From a checkpoint of a small transformer trained on Wikipedia.
Size: 13 layers, width 512, 8 heads of 64, vocabulary 8192, 45.4M parameters.
Training: a variant of Muon for these matrices, 663M tokens, 5060 steps.
Each number is 128 + 32 x the weight over its row's rms, rounded and kept within 0 to 255. Layers, rows and columns count from 0. Numbers have three digits each. The size before them is the row's rms in percent of the matrix's.

# up: layer 8 MLP up, 2048x512, rms 0.134, rows 590-689, columns 256-319
# down: layer 8 MLP down (transposed), 2048x512, rms 0.07, rows 590-689, columns 256-319
up590 102:121083177131096136065180178115099143111147105096078147134190133146037184104135138146132105125154161165140146140126103067077157140163103077101135123109150185051125137173102171143093098162077143
down590 112:115100131096086090115113141137071146109126101150117153062114135151121169092060124135155123090118171164196131110136171065096128095198097113124107142115124141123167089142121059187140137097099114
up591 108:086150098180202168118146132096140139169123118129079095117118085162082169187117166088133117100144169157165099069126124087137143156117148149155098108109113126111177090125159116148166127165120144
down591 111:184165105111243156195115137148153088156119150173166080077082068158149096168101110098114185129199127167115132117070095092122144122091176178121199132116139131150151147148125133132143135148118106
up592 102:108090118140151115116122091132139167151050106149048156112097085161133157091107140133125105153183137152088128112093142102255154134120126197142159149114083133195152135128168166071122103078119114
down592 104:104145149116081151102117143117165181238144189125195133092118111134101129087104128136126142094122139163159151068131150157111096090161048109150174151205133162112143184174113158109126178176094108
up593 096:110117094115108146130073137108131130118108114164107142112112187131132135108124152067179114086119087122094151087207164086121109149152070123166140163167123179115117097159196116182141136134099160
down593 091:142144115205114176113159144135076147140179152080152128121091121140109142098122087106131127093095144112118094197186118186080145156155159127134146154129123101137163075140154137113072127108139153
up594 110:105098148068113113106211131127091159176000126134137166152131166141134104149186149105123145093126087133160151140098106162130148134143151144097132119143110117122121067165082071163183128064093126
down594 113:110098089134125107123161120152112112165087172106142137134157125108108127177176172149144106100138182113151110071139109164148158146165127096078163214149163113135115084129072169131107101204121116
up595 099:108153109077151174147161163093150142088125205187114140122105090143132157108174185122101074116118126132160166152131242138082111106140144121105110089137104126119154090146116172181154162132125123
down595 106:123107127088087189061095121099143088053049187087125152143109137123148150083128193116121093132085109111117111118130158175091160112136149082211119125108152151187080172116151135133142186133089175
up596 104:169188147114114106174162067053109138105138124145136072085132179221150076128134101102128137086132121155109189148131161087105110141132135176157060092182101187066101158078131099138102118078163104
down596 107:182070135132142100170153131124136187168106080101140104108147079171117130082147119184115146142060127135163228142127171064115124144142028144122121066102195140166174106115061136132087085109151095
up597 094:155139159084118106128114087065164110179112134079123129106136125103130124133141129123089132204130180105114158164127197105168167126111151128111063112158114108173174097102143149054115128154110132
down597 096:082069115100097135157097124133136113158154133156097143104115112123037108103147135108146114128093120133117153155120155140122130124115160109143119112152108073157117098105114136142122159050160069
up598 100:210098111103117087116141181135088090131160169133101196075126104151122119115049053166111120115092148107147106120125085107110107081156124159134117089130095104134096123131106134078106095087184184
down598 098:125162136128135102168118127112162159158145117194108129063179106153114131137164091085118096102115167163102136124091178097142149150106167103147109088148104146067169111144137120203147158117120106
up599 086:185190175135149106118156148144140092112166093148078119104112134106107097178099118136088179105059211108138138145170157144213077112101123118148115142164129117101092154185116172172085090110121106
down599 090:125159092112174146084115130100158211112148114138152125116148137165111110151115142153094067136158152098057124127115136161138135107112133080090188100123138138171167170151105090105122128129131134
up600 106:184182113109118137101102151120199173166127066192145112103144181129110125073161089043036141086134128149072063115105130126101175151166146115148104107146134114123101124156073119140145111104098127
down600 106:134123120076097094144147102171156177146207187150164113126160115142157151127088061197128121140087126161125103176111127174171162109134081155130128110204123129152160100159148103112157104111164126
up601 089:143131125098138122110136157134084073135093100164115147160073092134152157140121095145125092171098162097091113104065076155110137171166147197156156120115130118121167038166164073097141107103137072
down601 085:102127106181132113208098156114172151105161065162076124102137136126164050129118099034130153091131124093117154097084180166113133104102142094147129106145130120099076187168196134133183138129119175
up602 108:150181129084126033148053111145116140155155167151129137058145173127117103141136103112119108153079104107115132057105167128085115090181127091077147118139128087119103113196106170090143094142133155
down602 107:081195097063114092114144123146149116116142184119151129131182138122147096090136153101129135127138065096134129131085157123129069136126053146067180100151128179119161062126140114118135102185107142
up603 108:146116165178079095110136124124187102116077165112183109149065122162163135255066083193132177106113111169116084111108130118102196137154082128109166147163182150110137107124180162108148187172128164
down603 098:158101157193108155155089148164056162143073143136126136119136086133168111149155135110091126130080169183088111151122135120083053119170108113143128144078133145154172159165118154123115170160140093
up604 103:097200114149167157147177091152091108062107119130115106099166112128105164150079133126130128109159142095131112119108067138198104105117061111182102160152146112116102171162140149161097132119082138
down604 109:116114154182146106157131144112148120070140110169173162162116086115106112104107085109128127128106151160110157129132081113153119072159111034140104080082152123109156146135085089110124155106117120
up605 091:108179108132132103128132197128158106113147191173092120094176119086107117140152141092097152102146113133144119147176165148136183119072138090090146090121143115156146143149173121142121153177152065
down605 093:061191140134112117194152065124144147127162167147127164117113089200139118123147129134117085103148159115134171149129147103179128144135151148124129173059169169114112105093105067097150086115067128
up606 100:152100112127144168109121144138123165164117133128048156116119051157143016133097147158154184092186101073156130119146118099109207123130081108112146137123154087148143159148063125201095170114163141
down606 096:139121134130150187075145122138108065144161108130196062098160119145135176144104127080140144113081120171150162135149111107172143143082109145160205090155158117101175135141128092141187100100115119
up607 097:185163147024166169130116098148127094129108089123106139084131093143153107198139115173126110153212133108089147080094119154131130114155068141066130209134123136166153072125152110142150131166099096
down607 099:085148183098187143120091088136156132139127128208104108133125158155066121174138138145130141060116132143170136067125086150135153156132151098147142124160046119074106125100165172112082087140111095
up608 099:151090092118178137112156229114116171133173119150061108113142060240176124149137124094138157145096171145146131031150149129188141074131185181107163193128108118144159124186099127197151128111116083
down608 080:110170108200155128126110103100110102143156110120111107106078148090110147081144154151151107137118137119146152180097095102100120099156142083142175139143172115119130112078130110149154149066185114
up609 103:102091151154086148139116096201119134121166115142088134130076113119108164102094092078107115107138136102189142078175132119107141147144124110128138128174179101160118200079133098179077145162086055
down609 101:119136127126083108106163090181145126178187097181078130132122153124100119144094157142179176038105100129151138120125113153094162128085099143099191163155168136145124162113094087126083127155143109
up610 094:163162175145139144204108187139142105126127118180099085123119174066141133161078202146114176114083106090098174144132123084122070168065154161149193126141116092125145114089134153212140172131130102
down610 095:080142110150151136181117171123167125134164000092152131170128163125160161099092143161102135179133155144073154137121069136152109117085132088098083139116065117118102123136159135109095129115122158
up611 107:101147077127113117115141095131152125170118173139117105173187117078126155144112110105155131082140116138141117164065166149127148123128163117172133105138119087098099150152107134096152115138137122
down611 111:063161135128102139128130127191074193140123109143074162164096163156117068148115140145093156143165162093072137147113186088115119135134142088122107174094099123122106187115168149142164144134133116
up612 098:149098082152132094118135110119098133209136132101112149142103107139094165076145121074186144136155084104112115144131170085130121143077108098110141195101120113123118135162142146121129134127076136
down612 097:123126111075152130104155111166140089093124165180076140103113166136100076157126120149162129147112117170127146124105153142160107116104142149128094116148175103150123156147179195080184163146103131
up613 094:112133139115142104143089125134144136137154135111114102144132130164149121152119138139138131170135219160062136117191085093120129162188138171076135123112178156150113155179190088097163183134080140
down613 098:141115149098087125118058140153158117156092110157132088154082132103097148186148126140139073206163189132086165166087160160109144097099112117196148138116122156155170087156119126116161186144150080
up614 095:070106134127111153084146150082179112144102088109115138122135136127077115146102110107114048195089114119114143135147059153114109128128079128121143162127130134032127077115098121105177169184122168
down614 098:162191105101185152141128141157130138108169153117108120189135112116132093022156122102091089104063131116136103107119134170111145141055117114107106133096179091162157153124115160073147074104155127
up615 108:129137162097128093112083160132118154175139178148127151112148157104137033128128088170143092154134109120131062096109088147074077109083116162107162212151119098079099185116155096152094155059116071
down615 091:097157061123066164146163101131132118101110088167134165079132147129140100111187124165155042146118096091182129104129107087164114098153159123120161118132199113089095067105122125164143133130171165
up616 107:100133133164165142097170167108102059114125133164065129086152129203075024139117111129158096102076132135156130142109134166166117145098152117117114133137161078089137131122170077148112077101171140
down616 108:102175125133097156162119117118069106082139124127092126123177163148191089124142096114147102172151101142118120143159110160124134130085099062147141174156108099129167186077153098192119072083102111
up617 103:104154155086133115132123148103117134114149097176110074142099140169163155151120171084126095092102168108111056177169165178101071130089137166148163100132123167145122116164121137155132139128113154
down617 107:029137116081180162076149178163139131112115129104178114159120094159200126154157071149103125187193120032089130151096126144106123127105129131143112107160178222163134082102158130095093095165129114
up618 098:104089145082132133110130100179148044164036144084130123135097130187118158122093124151126129154148115133126148150149112134103112138173141099152109126133108099167130148090141079113138124115122145
down618 098:142127128128179140122149124158138092176139126153138122172153099134112100112084127188138130137182152173075157108167154191159067123174132104092157172138117158099092158172090068123095105108125119
up619 099:121184160109199112088099135158129119084107151159162166149088120089066122105117208145130153108114083154094143121106130134138127195085173114122115137130059137128130087141189143083120134126156098
down619 097:104155150076064148134113183096150104081099131138127096149102162087141144133146158104092166138108130080083133139108152091156180174139110097171139112093127132153121055078198131141126114071061159
up620 091:124157127160139130138160164125154080118163130131065161134176145105204109168162157137082109129108155144106145116190133143102092114159196119141143097122192131166117084082109135132102194162210148
down620 096:093128134142100166152136052158132121055127229119123098143041117110164094160087164070171069125128049158091190190158093151177120154148124171105197087111134176141152133129146115083119129099182092
up621 108:114115131102079132093123155097151152099129141104121193146115151112128161093083095158098069088088133096126120145098136116155113126139083129053155109076153133124175063134091179160133093111139224
down621 105:153109102129106102160154161115109137112101075099156131195115097112101155165163126168095105138168097069083109184107140165132068134074097132096137127143098062152104122091183109155117115134184128
up622 104:124183179091147130118095122092215140151168122130180129092137094158121117113112072103180118145145069067190164132117072128089109117120154147136094117155150073161064155106161121118111183172123064
down622 103:146149119118144152154161095151114174089149138166123139098143131095145151133079145144100171077120101154221170168094052132123141133047157093137150163087185107084143161143131151200149111206146119
up623 103:115127183115085132122113110117144137118126124109146141172100134129123079149148171106127150141191146099131100162103182170101100125119140122141099072073112162063133089091179122146188105111131125
down623 103:122138066130141113126104158110124149088138189145117139170119171117135112164130137139117163171064116157139086085191157109126132114133115170088158122089079120129056121108086125172093075119204105
up624 091:118145151122099141109082149148126131176051114118169137123169159103116131128108172148141133135119159163151150161158098072185135083140177105080119134191179060133175068130135186123150109089153091
down624 094:172139153179178095157144126149112103140091115113120133084128144100070179106114179079169113119121153119157122083151114111119129139175130148125155167142156139070136159139099101102108123198172156
up625 097:139163129143080104094129210116144165127133138079125096138066054151151120120149154098133100117122118115110064121131130153106125160110076120115101181140123134145145135084043067098143149100100132
down625 102:089111085056132115152049154111161114065113168157193144139084121092093143068135150135148164104147100190120212095145070128121089149119188126107164093136140096182113089134136154136164094131116125
up626 101:056137126179148137090129129129159155083116178100133087118147159149106176146116157109150150082167095112153093120146137090113168066054097164072129077087110122129170144185126136116157171083163154
down626 097:077094205077145120105172138131134079112176094165143162118126143139147126119102148077119142132131143186121092098082142086171132172125134130155127129151106124111087180107149145196157069126127110
up627 104:149125155076113115166137085134090104129105057111148143139122145122107178176157164134099106149181100161133122181125173156147147106140026110122114073137145110144136079102138171182104189103146077
down627 102:127137150212120105112129195070142124100145138089121087129139115116203105109087105149154100094149150101125118080105126130080104052143135092090100124075186094107150141150104171143148102131164121
up628 104:113093159118118127144195158199146190091131163146102211127178117171120077106117128134132128104137098105084178145153135149095118101129095151123134126140136130141152148124216137126161089200106170
down628 078:129170078115092116141121180113099092122109133108075127176076112156129135160105122116083104129106097172201128133129147156157080162157112152175108101185133206152161128130102157116132137105157141
up629 101:122133129166158140189193149107115075118126123146086128142193127202050191073060132127100133126047150154133121167216111137171121125171142086098150128126119129174119169090111128135086141085124158
down629 104:147104149090133153085160186101144186157112087079159126117119107102185148170105113140055174152114132171092112092148123183143112123105109160117122116106130128132182137054146120143088194107168097
up630 094:117188143128121164037122136126153092130178112105121170159160167139121128152151105096167178087166097137147127100196095167089193121178097146105116167151064119169145049107126183199154083125202086
down630 095:101134128103139100129094135119195192127187127093100155153067079107078081129119167148146172114162129169184125127107088159165131118064097124119181106157148117164099150168128124107119110133133125
up631 101:115081131113134125110106110165149079104159178108136143188166232143144112202135147155133054094138116092122119103081108007144083161067156127185109134179126105103119139131122154163090132098143161
down631 099:136116081109159103147136127127110042133110072112118173112053173165132166143171157164096075161171071113111121177138154105078156103085111130125167182070145130053157141128165176103144105148133131
up632 103:145147186132139075198111118147132111120103114162124125140085129156202157151148122128058127021137196112128164158159120115144092121154121108093147133183106096133080160180155091140163100128164205
down632 115:113122161134140117149154138152151128127140120105145126166111107070166176099097104144081117139118109137169091141090152075149099135132150086101154153123146154123158097152102094148211099097137089
up633 106:063104178139154108121172135139122127099142094143140196134126101136105112107196159044121170072137127148114130052126095108130191168135155087149106128143159101146173149120150144112124143119173126
down633 101:134154113125078084172061109131167103131066149125106170128174125131139108100093122105097122139108103130097131154141121102130080125189099125101177120162183119125112130104129116189095094117112156
up634 105:090095159128174127135116136134124138138141165071117141085140161198103173077069159147143093059109141114176120132085112128154120173141110145149107113095125132107100135130152085140077147150129088
down634 103:097109147133102159144091146212136119106112136198111143183106131134191190084139203078090103119098136127120100111120091114099128170133132144136112141115122117092118122100154133109105102162135137
up635 097:106147187138130115116147110119133065222160123097106108188119154159143161112109144131104186113109187115184164133148170159112117197187177114125139158165146119135134151096147100101123126114126092
down635 082:117060086132151204106190068129130138149161115140151152084159151135149158143159158115167103130111107150129106126117063098149086126145155142137102064098117123149173088139131110141138123123171137
up636 096:079086100133165077155125115096112145149086116079120185101048136123134090123148101101140124156111134142186165108147137083156206130125122102145149089111123098172147048149120104145205136123128071
down636 094:184156155173129147102130143128135093126073072110112136119146105082092126126101149132168183121147154111110113118122121223095146173122145123186147197091083089108059153108135181122075101099100126
up637 097:154166167126108110111073165105123132108144118133060154119106132062123099083139142098165125116057075105120145068169128158135144149132155071227102127146167184129174150137193175157103106152119142
down637 103:157168095129122109107104148124175098109102141096143108174124072150133114088108115133034057115153155115117124093113083152159133128146125118145087092170105157151170136113141124125195110092153142
up638 094:167097159127118118144116112162147119182080119071086180105113189209111137154148131109126136128133087039159165153126161110141125094144093107161255192162084158159127162147141150111154151086149169
down638 095:127153119112122119101171164127157112115176123149157155119156172141144145160155106086124175111111182124106108166143105126102135141143180136165159141130125183132122143136083123080126048135144129
up639 098:145125142169079058132158139141101123151106146077165135138125109117100126182150143182137191166152126151123157124164128097131081094145114106114127152114156158059143169111157133125092102120176153
down639 100:169164146163151141104129105138116130137167142111171113106104128157195142110060112150137092159110124143144109127159184121101170140145115156098171147128096115109117137139103092106106140161128128
up640 086:122078138132117143191137160127127078129161226191098104076141104111146119125146173130138111121112179153127142148094144123126183106126119062088112133149178085187127125109158136128121150139154171
down640 085:154122136126162145098183072116126092092107081180148170104090131140107135121131155123105135098113138114136152167133158157139085165135106075123106111123126214113130132118101123134164158066130080
up641 101:139098087128072087093090067105121112117155151139173108130169179126110161120106131115115145116097127125086135109163214143097165101141158125135129126132126053094094130068161069112151120128178115
down641 100:174126173093105129144105036137134098110097112133113070094166113151134162134110136153129130098089108163087085192135162130135122107132111150156105122134121091165146099109138168141162140068144077
up642 096:094134125123094131150153113135111154134090170109041171145127092110103081096141181160165163133130115115132139112161165101134148169161164160156212074109075109201165185164150153116119119162119166
down642 089:103079123159147137076087087128168147120138165129117113141084092160167134082111143098147128153144205101129121113127120093042127160142090171110089118087115125125187087212147085094151159164130074
up643 093:114120114127159058178100145076093134127106048142140108143111088147176137124113101087152128143149131086095147115127160162187138099151120103120161117070139140158126159092157143134080150096117144
down643 093:113134111165062148124114159134168114136164116091158107131117087172036084146156145111076148145104150142076137172082120139110098152138175171135128128135119144147079169133176123158180109094135166
up644 109:133031108041071168099119208170104154169084157186131087085148114088126132167104154116133133171080112174144197130147223121128119136118137150152142112100111132141163149153123072129086159100141089
down644 109:154103121076176074142103157147137140104118172137173093168123147103137108072144146144110153202087117096125147096157121112094142133101116137113127113146171102113195071131088189093171145077165172
up645 085:108136154135121149102131175119127116167094120115026128128136113149079124059091143106107146156125130155134146115119128106130144123101137155182105186144134125086182099098113088163091087131203154
down645 095:079169172127120175104094141129160149117139104132113111187109110162104138142140164122154114080106143175113154082138106122053119120158151161015094150073080096090107136114124099142080201163131174
up646 087:149094139096116118083106118199142189143133134160039167135084160068138122152133095091124151071189122114119098095132157111139136159123146110131153153077159202102134177106138056110139112125146105
down646 089:141158117170117161162162140100092059103140120104111126151172127093126139135111142103148080163147142112130164166120186086142074120154169151177124100128189146145141146120117117099174114137189117
up647 106:087132183123066104157106163199146139118137135086153185111092097133172158158170153140102118119134058152146150088134181141100091146150123135087087084133131127106052148094107210134118165102086100
down647 099:167134175123117170113096065120062156122101115154090132153189148109100143076165109107139162127086116143119154098147070082172142145131088059133124193169098153134081066124165102120051154115121134
up648 096:122143163108115150049110106107111175137107134145151164178133116170136146113089135137096144103126199064188101146175120125102121123065190124114130120153132142107129142043115145124097177177123128
down648 097:156113132133194159180163123120154104088165170149176108073048112099103138143173079130121141150091159154140145104129131136134146113154124106122103153111137130159049148175158191117128142101182114
up649 098:080184135134123108148129122104098157163105088128149156108059170086122095122145167158087199121127163140165124139176140073138153136136145091081137115165125118137135125127156151092151119151100110
down649 101:162107096122119126108082107103116047136140077147089137174148173177149111086119149131145166103137106179166099111157115058133111071139100147136177114147156110086132138154068138141130085163206182
up650 096:140161102159119111074144192138138153194149088140085103134148117114086154109078112101163102067131082097140115124101138120118134140134109124165123118123107148104181120104172143141128060079082157
down650 105:153183166215112136143150112119121160111105119114089087088124079112079186083140142104133118124124129091062200133145141118134164142145152063146132104111163175170169128131157092090114108131100146
up651 103:149136113124125095105149132132121103148083103128152159123143109090150153133177073104129102080196090130151121149123082130116140097103159166140155054089134149085112138087149092127192138137180094
down651 107:108140090114084088106179127173082102140153127083127180084093145154107168134144149115117136115100138168134157123057147136019094139091171109118160144106071087103155173222138150082145077126158160
up652 091:113130150136111136141159143100118158074103255077166196090157104110132119128116156147126138065135097079118172160112081083180109135089148142095142128057152153108180177129126165120069098081098190
down652 103:182194125132118160088090111120109118135158062118103109065132168160109115144157108124162190183132064112099105150099142152146150144147160123110145148181115059160098131099178090129155129182194134
up653 092:087117113159125133162143151178176081120129219127165102124171090166098180150148133137081095164112143118116123096114155110188141175190167198135148154136081123132132126119101078109175181168116103
down653 086:104134128160178177197119121134149089157184110178146129047113129147144184174098134109128108115128134130100031130116147153080178101176168123140104105132132068128104143164173118148126083065120133
up654 086:128134125129134132145161143150047160133176149137115162102150179129096159109122124125141222106140130151091046125115157147104082130160141125117141146118166143145107105194160154137154123123154117
down654 088:104084161128111168141097160145143139081132163129163104152127170115118108121166203100116137167188133104067147119176122158121115151163071107125116101101119132161096162167104149131155150155129070
up655 104:117173203181124168108174145104123207120096113098155097145112118125124148150116115095116172117139089122175138074131155083112112142112133120162088100123159139085161174083133123120123148091144109
down655 106:169135127104094101177165124117205106112131144186116085125078117117129130134096141105129075096215126187105135105144090136079167118130141109200132133135163130104148154112156102145132114123124197
up656 101:113153153134164164129094134130187166158130108142027146163145075120140111205093115089114181183121172103180169157164093110070136127096158110192137136187096119095121109080104126081142100134174116
down656 108:131171131125120127182140112126096139085162140103134111147126122181147161192072120115115129125129116124159167084152139158116072181113120166179081144190142087135136179153087107133093150158137163
up657 096:091163109059115126163117105078118146127134075147148186118089101128149164123154078126115054124158105172101201155157159133109114177161105123108181114097139144141107132170080140145124104133076076
down657 098:114173140123085125150124139192085194123106121128099101113095111156146112131151115187182082138139101125125129124121134069088161114132147148098156081096158182123153133194071113109106123141192139
up658 102:123201172096105123089125152121101077203160131162147094106194120120144111150124183166156096113125190136145139118185116096110180124147105146089113142159168157166094133091168115172147115101138098
down658 109:168161175125130187103101111168150154099106166101163143120139169144171078063138118142118171159183104160150082170087141117129135174134083114152152117142081072095118087163100120171140124116134139
up659 095:149161126122129162109153139145143120196059130083084056212158177129156125208135146143095139121122143171159163175129118083179101078094066078156124133093084145098184072120135177151105115133127112
down659 092:115105125142109156106126164079113181061083202107130111165146114128100107120172078130173152121098122178096122113110120140130083156173141140152161149118086136088108151179156118124079115088131180
up660 102:077090121129168115146160104149097167111196036103165115093114091099154161119147067137106110132087126131070098111133174117100150171174086155137126136116125158104133092121120130159130182113126142
down660 100:147169108165123140115103178103129179124103170111135103121097097155134038134125092114117155105095105094126189126087108097081162123132157131087161120164145113165110130093151094137106185129111085
up661 104:140165136086123132120144175148142155107075089065147141138140132116149138100160102097093137173136138137138127081123139121159094142140104127178155168107142054105178068069140147150124158087079153
down661 101:205132075139148155160106121127144141097154140156123118144106105088125150109121158133166169123155068085136096095136164081158138167097162152106167140158078135196152068149131094101147165092141095
up662 107:179109118115074109110119110123087087115113106125124094121151164155163131097144102145166153079105130133180137100131138130178087146114134120104137082099136134138112138090128124100105161120115091
down662 097:096152177150134129134140106116168098119104110074111127142125087109091157123128099115142134120065128067167164118147130091071135102111081151174115147151135131127155130079125125098109101155144106
up663 090:161102083172135117156119138159084141132143139094124255117102076133102158094113078098175150141112154134092136056114092122159119137190121158197142109122138111111116162143185157100126104147102058
down663 084:132136173080131094167140117128122122140081133150122140146133074130080158125158147152148148122153144144164121138203113090139101058145131137197125103124145154098046136111194107115084177150107166
up664 097:101106145064128097129135170166156178066154174151116147165108132138149101157159109171173125126133193109138168154131077156139171146132174097130140179114105119094131176146095126072140133074159111
down664 097:129124058119152074143130165157135156106109149150104140103080113125158143124133082113088163048103114106104083128136174179133161085103153195122171075109178123147137104188103129150131126171120109
up665 103:182119117114111087158145145171152130167108141091107136172080130119117137112112150117157091090158134093151138142198131171106141140118175142206157093159107133161136136119123143132140156145146115
down665 101:150104180153152097140137157146174119153114112111123142177122143117166107127116150160100125144153146153169142098149141156129102163144108103171111077128141103218199153048144088094111165185164113
up666 102:142108134142166083155150094104084084111138109071139127103142108122162111087168144127168154123077149146114069186115176094113142119166136091153153197134133171083126099141137181091182133090143144
down666 104:087106093089132133118159109120162185146161122077167159120131143154168111064041123106106145134116119170112130147129133189139115115100165156178119135034104115124166148070132105094132153152132090
up667 096:117128238112156099157127169136147138146108127123145203095119080049114140147138044124183189134161169126111105110145205143142108126153144180094176146169144114171124095159173118140160082105130139
down667 081:140101132091131162106102112123149124134145159118131127062150159156148099128174149155094051151137134150109161096098146094059130142204091102120075127106191171157128138163185107138082088059159115
up668 095:121111078090091142156058146161136144132116134138120146100166141121085067157090077115167176116120150165102158113144124155126102166170151109151118084133141169133152128147129104094125167125143162
down668 099:153141184115120089148083115124127139160157175100131152121166085120148138114065119133147119145110101115093087141066139148086106126120117125095125155138154143112114119109082110090149172128140119
up669 099:147120153158056104173135101147128069107136141163091118108113121149063172157150142130126114111162108109113160198171132154144120052104130155110189050105143127108142137148142128130072117154122151
down669 094:104117143142174094074108108088070126178131106121102103135139125078151162136163169111094071140133131119134081099118135144107136164078131121146105138150135120153136195128110148129094136097159096
up670 100:083172097191100064186095122114136149054144102106154121105080130129147127160145124132120089129163119157176180128081151086190128122160075113118156088058097086159144113152144120167183089156107133
down670 101:096147119146103165069132115140170051131167144182161113179142114081122159105087150104122126099098116124167120193134067108099101099129106114051127127131159150157155099105120110177154131168152123
up671 102:123129098077102086101159130109185149172107139140165126116097148143091127104124124152144072164133165172132121113203126074140090107152104106168049135172133104145107137091107117123077194153104144
down671 113:100140161102103089061087146130143118112127147194148155225085137095162107156145155153187151116103101123131106112105104096134075095136106115171142078099122110122149097125152111154109093146094086
up672 102:137112097136100174106121129078143117123120144099087111138123143132186172128131071130153172087121059115138145123176088111181134122138122091192114105175139134163153116205141125081167139125132135
down672 101:137126141120115128141125229118096172104179134161130132175105111175135097098147121098067126079087124178160045120147151077149151100146147108140104146166072114157094154056146133122193161108105145
up673 103:169102141148162151146100187115115115163094138155126084139126170100153144074115179130131149089097145148163137099114119156123153161175154049111112102135095070117126118090113152140103117144084127
down673 108:106102072114071132138161175149147087192101167180132097102144148164114077098112129147103188128138107136130210190178199157141136135121157110126134090153134092178132155157114140114123156109136108
up674 106:151160157118126189153136121141185111104128129122186069144130128132139144148156100104140140121165110186160149128129131079121109111154119132123153128094168137096092141165135174129168154126134155
down674 103:111056111125067177082142135111117112163129139108148134146115165119121166152109104150149127113166143111142175122108129148116163165125120185130098116152072038135144110141158160139196177139100123
up675 098:097185128085175116109193208158139125130119135131111053128111129064141151118139194141112104109156115149099086107114089068123126041093119154120128109126152120162128151105098097068180116094128133
down675 103:146186104136065147117135161147090158102123098132167093191131069153227156117120111155047105129095113146054145116109149077112110128110064149125104135098077152103182133121109154132079159066151123
up676 101:155117136104131092165162142141163161168133170148117108140090140121106121103156134120130112125113142131171111101143128177045104147130107128101179098080115136110136169125148105160155089081047152
down676 101:156090107088151092136080122157125107095131185150069080117093106140088144138148161096170137132163083121159104175132086111131158120130155099131082084095129088101174167093141103143140209137159071
up677 098:077084144140085086120228124121136139119183104182101160187136141119149173128140101149123115097137107151142115197165196129134133172143168155150151134134147136096096131094146069126162128139088109
down677 095:137106138124181105139065172123129130102128117086178169126124104158122121111121103136098113174158085184175138128114127182098123078106143170093098136094093083095147059123108130148138201121167177
up678 101:159102101131076089090141158121112144125139077149118110101026126129128163104106176146180063177146143168106149115123156136156165112151138134091134117131111131129133106096230070116073116062117116
down678 101:107140097102100127140081170137159103098153112114125131136126132120164109186081166090093125127074095171151107125121151143181095047113093152163197109140062118134104097132106075137138140137175095
up679 097:131141117138068113113126255131139165111114162072152097110128180116102153102151162111085150100123107204130132100106151126128142034143173127141147078138162102131150135118116125077133090157078114
down679 088:161107089110122118072123113124130117139127132137147129128100100078150082163092093148133135164148144114134137190140124132073080113072148120095102205087085169123070111128203137147136122113173095
up680 098:148123121082153142067128141134123130108198058077137169116190122163107164190107149106128164119112119197177108095100176061160090172119127164111097190106184144115121109145132127135054123096134074
down680 096:143125178110098112072070165169162101136159138167097163158161084128111104097147129136127145118113081099198162118099137114142127099119105148143114138134138118140100048112076112097151158124172107
up681 105:133158175169079165157107183188158089104149090188151117082129170087151092118098151153154069112110139112164139151107132159154156143112169127099125158151108139189125105104096115204133116113106106
down681 107:090105112143078053185118117098157130078047079140068142093152085161186128140126096139156130180137104166125139156117109106136163136065175116149100139137093194144128080153131166149115154124132165
up682 099:142133141107152077182141235093135111138148118163188156127175224123151136172140163110115162137125135204134093125169109129201152151124160130167205136140148073128111093120122142092174113141121122
down682 097:102114076083144113037143119123112107142139133140182129128171060161146070129095125145152126144109171129097113109178139137133130113117178172121134109153103103134147091119079155128136197097177111
up683 102:111118126115156103095139161090124153149143123088123120099179123076051124094151153097143095103178201067168128123169141188163099112122114164149193096155177093020165116174111144067102136130075105
down683 106:151136140111130141122170120128085125176153129100159126092113162088114101132083152113121140186143082151099123178148117140111127156136120148086149091171122119125121144101146077129132113158174136
up684 104:142144107125159157137198154091137153085131119054092109125129134157167087145124146087144163050141157114178129037104115171154106132120070088160115121125182154039109156160104179146064111146105144
down684 102:133138118207120194142140127140156180164165067157090100145144174161119088090110118084128134112155046087092164150117148216151144111145124121084145096163143104151109135127123118124073128107120091
up685 105:157148155141132068130129128167146156106117107163163139135154104111198102108077129135037126098191145105141117136177082131157140137148090167117177114108154109154096140133081091114167100135130124
down685 107:107084108102162101143118148199166115108117096110150166175116126151150059124124199131123069103196107111127189105083100160130136130100111193037101171057182156122065107095121101105146101149165091
up686 101:149096142107115115152089081083045127100098156196160104117131143107129101106065112181137125150198075163112112105108141129098089142177161062151149119127076147077089118103136129042093156142115063
down686 103:192135121120120176146077142089166128098108145093157115133115159125148128048125089149125154115110133085142115075118147113144081164147183148107131164154106130053137079108108172154082109119160163
up687 106:127094132128159119170127083144159110187159139168114141163117139107113134181110131108095128167113140107106124138156130116130163136157075143152116084161108105133115097110167109112099076100139090
down687 100:150006102090168135144092128095166098156094155095126140070138106152134175131131099143091105174115141052124077134109128161127148148062109126152117097113142125149125063173140093171197105076153104
up688 102:091149105144121177163134144161169146147109109102102159136116104173146112072121110147156137161144135119165097088215089103123126167107171181107107152172051112153093142095125094148122150166107097
down688 098:154140090097152095141120173177124087106127133120198139132188151123073141114131193107123145105084186108051122173084125139139156169126139135131113173158128115099124129147109096115164108116063094
up689 110:103089089172190087102187134131081127103151113103131111189146108098112121181168148152125145148125124134138101146152147088118164130158155172168118095187132163114129182111107128130136127181055160
down689 112:118120141107156165108134142118143131094097146099149095182165167104134129109169091138244128109174143167158108146103115134155106088140114115132169104114079198122144130101150160070090083111138091